python train.py --n_layer=8 --d_model=896 --n_head=14 --n_kv_head=14 --head_dim=64 --d_mlp=3584 --vocab_size=16384 --activation="gelu" --norm="layernorm" --norm_place="pre" --norm_eps=1e-05 --positions="learned" --qk_norm=false --attn_scale=0.125 --bias="none" --tie_embeddings=true --parallel_block=false --extras=["capped logits"] --init="normal" --init_std_qkv=0.0136 --init_std_o=0.0136 --init_std_up=0.0136 --init_std_down=0.00681 --optimizer="muon_variant" --lr=0.000589 --lr_mult_o=3.0 --lr_mult_up=0.883 --beta1=0.93 --lr_head=0.0119 --grad_clip=1.0 --warmup_steps=200 --schedule="wsd" --decay_fraction=0.578 --decay_shape="linear" --final_lr_fraction=0.0 --batch_tokens=131072 --seq_len=512 --doc_mask=true --train_tokens=1195000000 --steps=9118 --dataset="wikipedia_en"
Each number is 128 + 32 x the weight over its row's rms, rounded and kept within 0 to 255. Layers, rows and columns count from 0. Numbers have three digits each. The size before them is the row's rms in percent of the matrix's.

# layer 3 MLP up, 3584x896, rms 0.0253, rows 2396-2420, columns 840-895
101:158119142153183143194155125139138104108118164185112153135132150136141135136085147132163163117104061181142111112164163103093068149139129056222099077099127100116175157164
102:141154129160142112112140131094139151193105142134124121096111141098133146111086129084152106139109059154148126100169135135113103127162172129161131108070133092085137134121
104:181117130108114131106115134196130159107128165153101157128114141125134152078108198139149069176155115121119111084095144132150144097184147133148158078140114118163167148129
110:103162098103154183122153077106117084128083136123123126137134136097106057147084107082119174148148195183112135107135071150162112146165096164126228118124089190142176133132
105:146152119105139111069078187152100106147098117155152131181118194163131113114113098111131076122121077161128058071094137109150186120106089105132098160155101168139078125169
102:148123075193187120117108187230121114114104096166160133127124130124196130141152143128158131074110157137117138084164159092095162174192151107162101088102091148093132103064
104:162149128134161132148083144104082133128114105117092162096167074158146149087134110147071127098074124179129107063095106176067199118165143152119158158086135156176126164103
108:136116168132150160116095114116153122085101130125173083145136088074165058127112075149070133072153110089101089058160112085117151109143040174150126130110195147085152213133
098:192152088073109105135112167134145144152172202132101164098125120135159161182102122160128142124102105154117132104071076166114119120163126141139139115127171060099124113162
101:121085142151191114134141154148139118099082134190145128108088150147101093142119121184159099090092086215086146146117103118075124168118118147135146080200151125136091181135
097:127089124147145144209171146159150056212123152130104104056124149158154124130107062030184117114111102094093079130164151138090131106148114129142096114161180168149150156118
092:139116061083155094143170191095148120076132106054134098140083248164135183108172134133109156159134117160150104131174047179110128203171137112137180096163156131096196169120
103:099079101130078094138117065141092175159095099091105133166095145206163146139119143102091080133146170126140160079128187153123138177127154173086149137180070119083117105108
105:138123121123130188142165099164144129102087114064110089100138157031162073161110179183147159089124151119083109091095147121159141108113075117092137101184148150111101134125
099:081160164116139127141076150119116118117130128076179132118116143120148119122150182117139129200090156160197149136158091152125084125130153123129174145136135123156170185140
101:142148093151123127120166116130092158104157135136086152098117096049163110153086083159107100091153141125121185083158169103141139119116142166097092200095077129111118153130
102:089110144167103145133140109132119110133149088142069194139157150150106126093122107073076088112132098094127090122152169104146159147097127167233162198168141111110131112129
102:166132142115078103141142121167154137100148141105105145058175186109111095082124094174156131109129120113074133129059140118112159124158067130108150114150105113097101121160
097:153159188134112084112170102159108181179150147087171107097146104140125202084113152150137117149169127119159159159161156111086116145082102102139106137143190140111061127133
098:176185181174112156098132122105088116090143151141140157110108077121123132127120168131144138101127134127067126083136158121117072146071074105138155055113152110102137136084
101:184117075133120134107094068129166148067164149085112153164148116105054156151090122114167152112126084126099161119109169077097127079186087132153155133090117076103102091104
099:134143148125084118104103143091129082089096078184111161152105069134103197112146102105130119162145114096088115116110153132042139087113157083123124106138148142146167102078
097:134194126148093082111089191129132135163108108110117123116101089136137125114161121171119110090106138131162124141093133138080133151125146122099091066176097136148122142085
098:131135177044116190101116133097149096138160090172127120141165137149139119167148138130112160159088129083134129089147124132091074117157128107101139087076106144089132141134
098:094153190153180102086136127066047082134101149160156180098108161120161183115116171104122167088065114175199174052131065142123183120039126122110126164122153139113126207149
# layer 3 MLP down (transposed), 3584x896, rms 0.029, rows 2396-2419, columns 840-895
097:134159103105080147157143149166108118124105152117182115147164152114134050130158080169039124156145171166168052145140202156145144097124128099130108183102124099082097153138
098:179164103152185155165146167115107122075142108168168139128159172083194154120130175151130100125131173078138140125095132137097191158113099133148157100192102130133060085118
104:128065203095081123108140130138084183165174159128135095125115127106091095150154130144123190055114078076096184187130115091088167210107183108129140161164159154088111101148
118:173160127078146128204120153125133157123124103155132102081164114149175097109143136069055150135093133187160125122118159081138097162175158077163155145045137136136098155121
099:082131145138101103125080105161178118097142131119121149110121081072111174115086144064096127149090140116092080125129137157109190148079141126113194104111126116097133185083
103:171102140151120050183106090063154168133123128176165081108122156129154126101067089124101149121123109083142107074134143104130125070150049121137069155146156129170182165105
100:083084072132117162137174150091162148194111114162124110185136113163150093113113162149109110139166117121100154073147078129105115168135124122123115124193155155148122119092
105:142086097152115118188094156097179123072110162136171157087153128170126110150115111120128131097110126097136149167130194108043119175104213098136134148127105091157145123056
093:053083138097171151104176117220129112128080105147177077087171163132144066112127114091147148139167147129159151154161147076137123109119153125120108102165069108101187153196
108:098154155137099098081122125097157103141144100065129100142061139128173135122124108104066174133053113088152082137127153145236130097081129113154094166160163150143157092110
095:155173068075118176112154093121148166091142085172140132121112114126145139159089117184116151122115059120130155131106103122142134200117106091117203104136114093155126072159
094:088105149152139114139045156088102142150145173119136127120126099163132138140084074107185117055101099152152111087070130133102110053214112138089118205172135112096116079121
108:155187150116161123100156082142112068141117117178161162179150107200067110147170095113094111108121137120134136111089114208139133123093060114176067070144190129162104144088
102:088124155142108152156101142131160138160135123154084130102052126181129102102120198186105137134128198157150133128089119082165123099169147165115105099109140126087097175122
090:105111167151177171120135157093075055108106153143111134117078086110144157093124110147162122123107119111073115117091106104160130109175160107110114137133132131111111129112
100:094156109151139102074155133086113119169110141107151063064143103110143160162150139151182149112133127118168121120156145133083135196063075181094102106155109133154105114161
102:155127164133159131204197161146139148187082120191173101100125119091118156086105099208111159164156148074154138090119155129110057134110080089118156070151129107139201094074
106:114091117150105111144140114138143079092161156129097146113118126138124129132130139122155115117119133084197156162186128093183117147171160097050133124127118148094070102108
082:152151152141120124154151201093184098158108114147186087105169103125123129082110097128164178088136088140126175144146097127131083183134092157085191127105098101194126148151
098:127086122126130116139122139147148127126152105119075152132152078129109086077127048102165124128110075152193149149119128171113116183110145134060093124055104115144082147146
099:097155160160159125171072103073115104167139119134169140132069160093094067110102154153117154140128144069052098176080097195180174109174133163127139153125128170074134111117
104:158156135130135094158153145137084094103167139136131170121178075112170140127132207150174165165116145127116102162149107114099150180103071139158089158093197077112065101102
088:129110103121167120136104120114144115133179120126062130143146168077091098140152138148156107136141144108114089103134164191098126142161166097102189156135134103083168054102
101:136139154151189085113125133121147134103151140095159137131159147164110165135136137127160132109113151135074155165131179152152163147055159117180133113131175123204149065164